Weights of a small GPT-style language model, trained from scratch on English Wikipedia.
Size: width 64, 3 heads of 32, 0.79M parameters.
Architecture: LayerNorm before each block, learned positions.
Training: 101M tokens, 4412 steps.
Each number is 500 + 25 x the weight over its row's rms, rounded and kept within 0 to 999. Layers, rows and columns count from 0. Numbers have three digits each. The size before them is the row's rms in percent of the matrix's.

# v: layer 4 attention value, 96x64, rms 0.278, rows 82-95, columns 0-63
# o: layer 4 attention output (transposed), 96x64, rms 0.246, rows 82-95, columns 0-63
# up: layer 4 MLP up, 128x64, rms 0.277, rows 0-32, columns 0-63
# down: layer 4 MLP down (transposed), 128x64, rms 0.257, rows 0-31, columns 0-63
v82 117:584504492497535487507468498518491505491467484475474492477475472520495509529494513524487515474536463539520517493499504552531523438490506510491475494524488483501493480532498455522518470538519492
o82 116:494506482466529473522516483521521515512486487513493526544492523499499502493519511516474535486523555465481518469490503508523497495504564446498512477492522479503518519471530480468499541540437469
v83 122:526520459482489476422494510500504491489504462511495481506506506501551520484497492478527520527481533455510498470499449522528484519515529505497530511518507524478497533525486458511467514450461521
o83 119:473477536511497544509503494486473513450470474519505464457536510516473486492521493470487520470471501475498445461496516534537457486520443529487507518520506452515506516505517527513494487510521512
v84 114:451555501461524522458481514495471498520462472506493466500497505542512491577477478481499535520506506519507480471539522488511522505462503488496514533504474510464492541512488484522528515480492519
o84 109:508451539520483544494501463516523481492487515542530486480507489511456493489485488478535521474469473480522496515482512472450481482474523481478524511510481449459493524455517506498487546506502462
v85 120:541454508511496489511489500526509492463524472489509501495499499498513502498514552478457475552558510525473552501524498478467479448525477507464458502505450499509477509541519507488495483502514506
o85 120:519557507477508494469462484526506515482490512493510550497488487518532492492532502498487474500523542524464525450536485496499521537496530503489464512495526505486544487476444533490489481503512441
v86 113:496478517473470510537482525489506503514484496454505492567500518515536516482493506491476478494500485516478502555555485511497504503486510490506482512513540503542459507501539439494494523531448531
o86 107:498519504458502499499522524485493503478491470498532447510528475446530489528481475493517476521476512481455558517484525500492528474526516511473479492471515479479529527492513499552464509486503446
v87 107:480502532508479478517532494514465523457519512461483512507462564514515473483519524515489435505494503465526512484494517478509525517508526516529500500520558530496445508489476474505490516511524468
o87 109:499492480500482480487520551451510480518507514528527469517541473445517490481500470506473480491523532485499491464489522477486451485489513489470444476488471522489498495471516523518482432508510516
v88 081:530512503509518468536485474517503494463466502482490528543542514453521500515477495487508487470517523492529506489524516559513501519552517507507502432501501500518547492520495508527450500487487459
o88 075:501494518470530473485493507464519526511467520487452495476476539485475485508525507467458496477507541458531503495491486487580506530496486513501543481492531502460503471540517495536471503497501508
v89 120:523493504462476473522515485513538508496504433511507479528496476524497513471473486496513532517566497528485500502468550489498474499509456521470489494502486513457478484498508482469555466498459492
o89 114:440544479498475533517500448517498507493532485497448485482528479478461468473496455511545488483520506519483523456525501472509568509493495499491531502518504495512507489469494476499523510512521479
v90 113:470488460494482524489534523465516503501462526493493521514465523465535496486442487507502501478528468532522519501455488533537535541509512484542493540520529508488546491506489502493492511496543471
o90 111:501458485491466479545510514490463463515485527447545484535493517500457481516483537460510540493515526458525543491492518495537502491529523514520506521490489491527479494506493492510510496483531555
v91 147:508500493499531541551556499487506482513497492507499476491516485475464486460493486506478486459461470502526479460478490492516507541532472472535531504505514497498468528444539527536519534492500512
o91 131:468517503508483534497495511500504491475493499522475493543471502489508503499430540489510546498509474539482485547486478529523504486477497485497444516493516547479459497509543463521518471466468512
v92 107:509488445484449542526478514499502511444489488502482496494482486461504516539519493519468511437515566452500462516493504514469515526506540495506491478520517484519496498485466510505503478518507518
o92 097:513508512509507503492480513484478515505471480491478520564523505496534503474524467494469469473486477512546515484482480548484445481507554491479537475484521497545508481501494445532501489500538482
v93 101:466520506493471529493493535502503536473526541520484444492462468537472539490498509506534510530512497520495486484499494512523499488479466472494454527482514520477486474494523477528479549532556512
o93 104:497474457522499510552509524528515498505510537514492517534504435470530476505468528538503495473490505505500489503510475484462460516480518489486491506506513430556525502519498502463479505463483486
v94 117:522506543504564498495481498524499514495476552494482467501440493501510507487480485470517500527526500535469444503502487487474453457490452522503503484456468513514537504484526498501522479517509494
o94 112:519504513508541468545460550514554509508562498541469542487519470547475515557502509506495522493474528513505524500524493486499552495492479505504509497494505474507466485515501503483523483521483496
v95 120:516534495543475531474474505505513460487483509488510500558500505509531507466541532478458508491506547499544486517522513525478493512489552506536564444516509510515523501494499517500495520504517488
o95 100:554508502507493505497529532453460533476505467518494501478500479560481536528490470492447456476496490459533492546469510504499500519478502474496502504482502493528514469465485493534521467505476513
up0 109:513545524460433447525490518511495494539497545495487493503510509523508507452507506477482525514479502519517521479538465506498472523494526522481489517484510481536487521529442516484526537526494482
down0 108:474482437477491525463503515474523509475512532476509527487477494473478529554518534537485475526521522515472507502512519524545501477506531520478517479479502507492443490493523541478475525489521532
up1 074:500512519497488476466503534493452510498483506494468498507482520564478449480497510466504481529454493481532502499518477525546523536512501490469502511504486483554453503530437508515507507503475503
down1 084:489480507537461500509534544517504495524488504436506466507481507501509474534491531456497516505505516481479482527468494488521523510512483521491453532509497534483454524497463466556509533490463491
up2 115:526459480519494502533523476480439501488447471555511470488507525499472505514476521492476519496511505509501510515494474490580536486492500491536484488544501491486472484454490514533523499481504508
down2 115:534529488503515459531531507495501509481568464483507504510515450493497512522501470537496483500475536502489487452511502496499478449495533504451510501486467479551508495501492507434516520509490509
up3 100:524455495494523513506503503517521505484470486534448511553505492511504495501506471502527443553443514507486516514470475494513523495520499483456466490502481488505496536492471520564509533516478490
down3 096:486478535510506501476517483512483505497460499520472518504491498509506552495517438486520439505484490459526544490503504480509511458478462479452517468464531483515488483512456547525518504499483511
up4 105:486445507474506496561529502497480514528494499518545513490477508509503515557484529555474528510486501481470470515485504490480513482524466493527473482510478507466509523520476523504555467473462512
down4 110:478533501533482511483489473527486542485482484461529542488457495448515515474509506476500500499510485491497506475475472502507459519490482511462476469528551548477539525493476476491534532483498463
up5 058:503507518510468570512537525499482548486505497489498481497491505516490522500512493503515474474515493466470504543546498510531526480483533484527534502528486488485419522504460476487485477466495525
down5 081:530496536499516496506541535516498515509493488544482539525497502504488494503493453478480516498490538485488493540448529458549477505506478477517492507515516477506434512509512497435505497527461488
up6 122:510509529505481527469522538521459539515449512480507448468515497503515535477528525486497511494533522502527506523496497492531515488466546548512516492524486547482491488482445473521520531514510499
down6 124:543491541483451528499514505485481479473473509535481456471513523529503486469507494490496506492476538503522487532545491534514525487466516491518521480538468493505511459447459487537514476512484522
up7 086:562489550500513452485478518530482502516508486517500518540490540495478483532523490536472512533479484491515492546512493489510518530476496479508467488494487497540533525549446486524492498467474507
down7 087:529486500455499496461507487527495510541501508489442487517511550505500455524523490508500506531524441494493518528490509520477522550489474507548487474500521522522518504541468487520451517493478508
up8 055:510439496515489509455499499453502515532493493489502475502498477503474542504522465482490505523512527513504478492457472476499518411532522466451497541501514513474520514510519493535492484498512495
down8 076:533528499506510507512497528486484474544476473501511524492540505475511500496503502497535522534505499483527513485465494450517491464485496548494447487552485531499507473499498432498483564488478490
up9 068:484533492478496468468546497523479489497452500519482539495495488478453471548542429496486469501525539535512487496478479479491548496515480479461499497518468528508515481500502495496498469506522491
down9 072:488480504508527531492497451485509486461515498507528491479503462477518504473505504496492497463503478577504533552524468516467509518480499559496477486522499482547485523516495514494522545491503542
up10 126:489527533533480484475479487478499518550476538512480508517488531483505503509473515519458532498534485509489502520467470495469474508503492464539475469483508552449476509538519499503473496515484439
down10 132:528487499483520514573515510531555472522508462509498488483476480472501536501527520522520505518520554463481468474471526510501479481452488468481500502496472475459522476507534516493498515474509489
up11 122:491499516522442498496472473527503493490465440515449499481498510500465440462546532495493485525523431488535522513502507481512504535513522497513518487484503477528482524516472493498509504517477497
down11 125:550527491508489488467465536480494472558520501465479488512530522504518458505474495502530514509483525516481438492495507497523509494478537467500487506478499476505487502466542449497480465489547519
up12 112:443520482482522499508502522511479528523485536495524482471482494502488479510481531503520520470490512444449508495519537514504538511524494507516529472483438555483466473466472515479525485478507495
down12 097:502541471500487466537482500465455496531469519512557497500502510516486502445516518494527516476455524526521477499518490496520464504533500498490494514445502469503500523499474505553505546495544504
up13 098:503524458475523534481492534500489508501485503521487474547510469479497449453514499489464481507477485523531492496528477505507494465495516509451536527483483500502457523552516499520454490465472533
down13 099:521480443522506497501519498528539445544477493510500519485498503480508526558534514516524495469513504457472542508453539500489482507531474502486461512513498513510504526540522487523510503490488547
up14 097:498534452506470525525511477531494511532478553493500507498501533485504466485501515489466526491526475498500480469479458516476452490531513482496500521531531528485442497521491490471475438508472511
down14 116:515470499491511498535534464513509524547515513497535514479481514483471518506512448470540495473500520469501494461487494454464485444511508457485513483495517476489510487461504500445536498495500457
up15 107:476507476543501517458500496502518540526506518491482482472454513523486532525486490527483509513455501476524478503508463533501499506480461508558521499498511495567531496465495486536537476487476533
down15 106:509494453481526470487552520539499496530526492514476525521491510468488511490502506462530533488510526511484483490454475469487537547512543517462481492516499537516491496479522499483532562473481494
up16 116:517509461505481485481525493533525531526485478463536517472467502532511528465463524478458519497520474479494502459512468558514468533519496460512497528512455505494483509497488467502511532513462504
down16 113:478456496513491499497514462517493540496456419479497516491480528509508511501480521493502449509489502497470492481488513496492531510499437462510498527489489487468508516509503474543550512504477552
up17 114:539513492528505504515466467522490515545488515498480533485522547500489481466495469488474521508485444512512505502536488456499517503494497508490530534488556479549458511530495544484467504522502472
down17 099:470495538475447486509493504481495508486483467476492489514506492544493484478479521511473503463493495483509454497475520508462534586505503535515492526495486491469545477493489484549477469503485525
up18 095:480519528513506481482498507532526528496497521467512506437502540456501491503503494525486513507542486478516456462529520507534506554467524450539539511462513489522505507491475514476502488526480529
down18 102:526481486516515427538426491500479482540500470511476503495464496520533461494505506473512520474514472529480504523500487512495475491491529506443475476527509529503470518508528495483467511505503533
up19 112:474456498481440498476476496538523492491488509498501498510516517506536488476511492489469482503480516511517475479495492510537492542512562457480534481503547471539495517498478539505501495485461441
down19 115:547496458545538484478456493459488487469501526490480512477486495528539536506502511503533538510472461529475493525521511504456473551478483523458523490482497504501500526535530522493491478499513511
up20 112:523526471516490497490525550489524507514514502536500487518483456506523482514429482518463482509469478516475516490555473530510486546449518503476517469510470523508493502500474494477486450487503484
down20 105:493525521520461514483470494483469509495451537452467506475498498510482476531478492464460479517529484532507513540509487519479524544493496505515507460514495523532437531486510491483507515515480550
up21 087:484510507501494483503539535536494498489521473502499466467521528514449498525500503528525511509482497519530471516459542498546467534542476508511513534505506508518531500484509514537474451552543513
down21 092:526482507521509496517490563516514510508538495500497482472485529533471519477486503506483498438467498478506487515432508513500445520503475468518463512513530512528457517492526468484535480522516484
up22 065:520519517475493507507520526480483543529473509472473500479516506528457535488522480501479458541503489484527482548492478497497499502507487466470482491513496449531547519528490447561500470498513511
down22 072:495526531479496533500544529450505493529479533504485517457489500451479514518543507493467541528513502491519497488481501545483459505492459563525489454510486511492504485488504519484475493528473506
up23 129:491493484514511513523499518527512533498515481512503533474516457454503480482519501480496511471471535518480511474531516490526536515516549537490547438508541484464474492523479517514481522541488459
down23 117:499520531459485483473526456455447494522477513523509498484487539518494544502486497554482486531537462469495480524516487504484481503485496489505497527503492481539527506554534539486523520489534498
up24 070:470463525475470511460491487516525498490512530485472479496457492507502484512470525507467491539513475521523412471500462524519475520495500467456492539483495502530491501542505508490525489476495522
down24 077:495452519504490492524487491460513497515490524457495464510469467484516489548487543508530513527505557498508515496496476556539490501488480488521496522484495560479515500460509494487549484482500541
up25 082:532459507516493492472478504486518479478503500534515483513486489464500536525479504522467510562498534532468457526461549479507483500521469471526470506488499525445537527506499518525507478527476499
down25 082:498507532499475468504457499482531525470552503517493525479535501489522478480503524506492529554482494497511497535489526526523466496501492485582488487421517526485514498511496513482497497491491525
up26 114:530496475512477526493499489541565478517492527524496512522502487514512525534462472508473490522510478554486507526470471524488474511455495473487486508474521479547510501501454437508499501495488465
down26 110:513488472500495512514508511502482465485458482549520449550492463508517503482511502530535470501479498515462506533517539526451550491532495486529493491474494467547506459500500482477493534515517499
up27 073:506479489487516484512496498507482495515502537441479478508501518487470451442526506461468492512456485481512440472531495473472525540528532476476519495515520469533470527488492522508483510511474488
down27 067:516521512489514487514492464489454505520506499480515515493512498501533522474539534487469483414515524486493482498506525455532496529480476513525557508463481469544509475509487511505477489543486515
up28 062:490510505511502453498500536475460486490447520482475497490479452489500539520479508529509497539546537499477487502520482542571515494488443518491509491505476522483485507517491484493511466457499515
down28 061:501503499496520560538532541523533512516492519465485477495501473466444463501485514482548464531527491494495491484485454511512461462503509512530465463474525481493506505486526510515502527480470494
up29 121:523486517526504495514531513457493504499520506509495470486525428478467519548469537451449493481488530520556512513467487533500492504493496501501517483476508530487541475489498529471480491488484531
down29 112:479549518479503553510551488482478507509509466447467473480512485509469485500491484514527474475482502511493543459508459454515529491482491497553505526513508484501554506492483537502520486524504495
up30 090:467490499473463490500495469519513513492508514483526463553466475477501498497477468521485434547480549481512485499512485481504551470508488443496523481471515484528485479493455496494515533500494490
down30 088:524539504521525477498489492491490534531475475464471492474513534515508511524494499470544510466534501559487508502474491523504457502495519487483469505485477530516520494467517471523541459562501471
up31 093:533504510502480508493441473559487551493474500480478506488542488513504499463515507487514495477519488535488495498519458483453436502474509467479530482502474494517511505522458484516469512526468471
down31 088:507445463482550469520514503495489501483526499537485536555496497484479472504494481534532492542480518540534508523539537522514497524507501482514497503531491556517476512484509539488519535502484514
up32 100:509491510496495520495510503509497460487495478524517461491527457434467469457501488526470475498489508510518492513505480475539460491511522503487472533483459517494538521516531518522475429480532503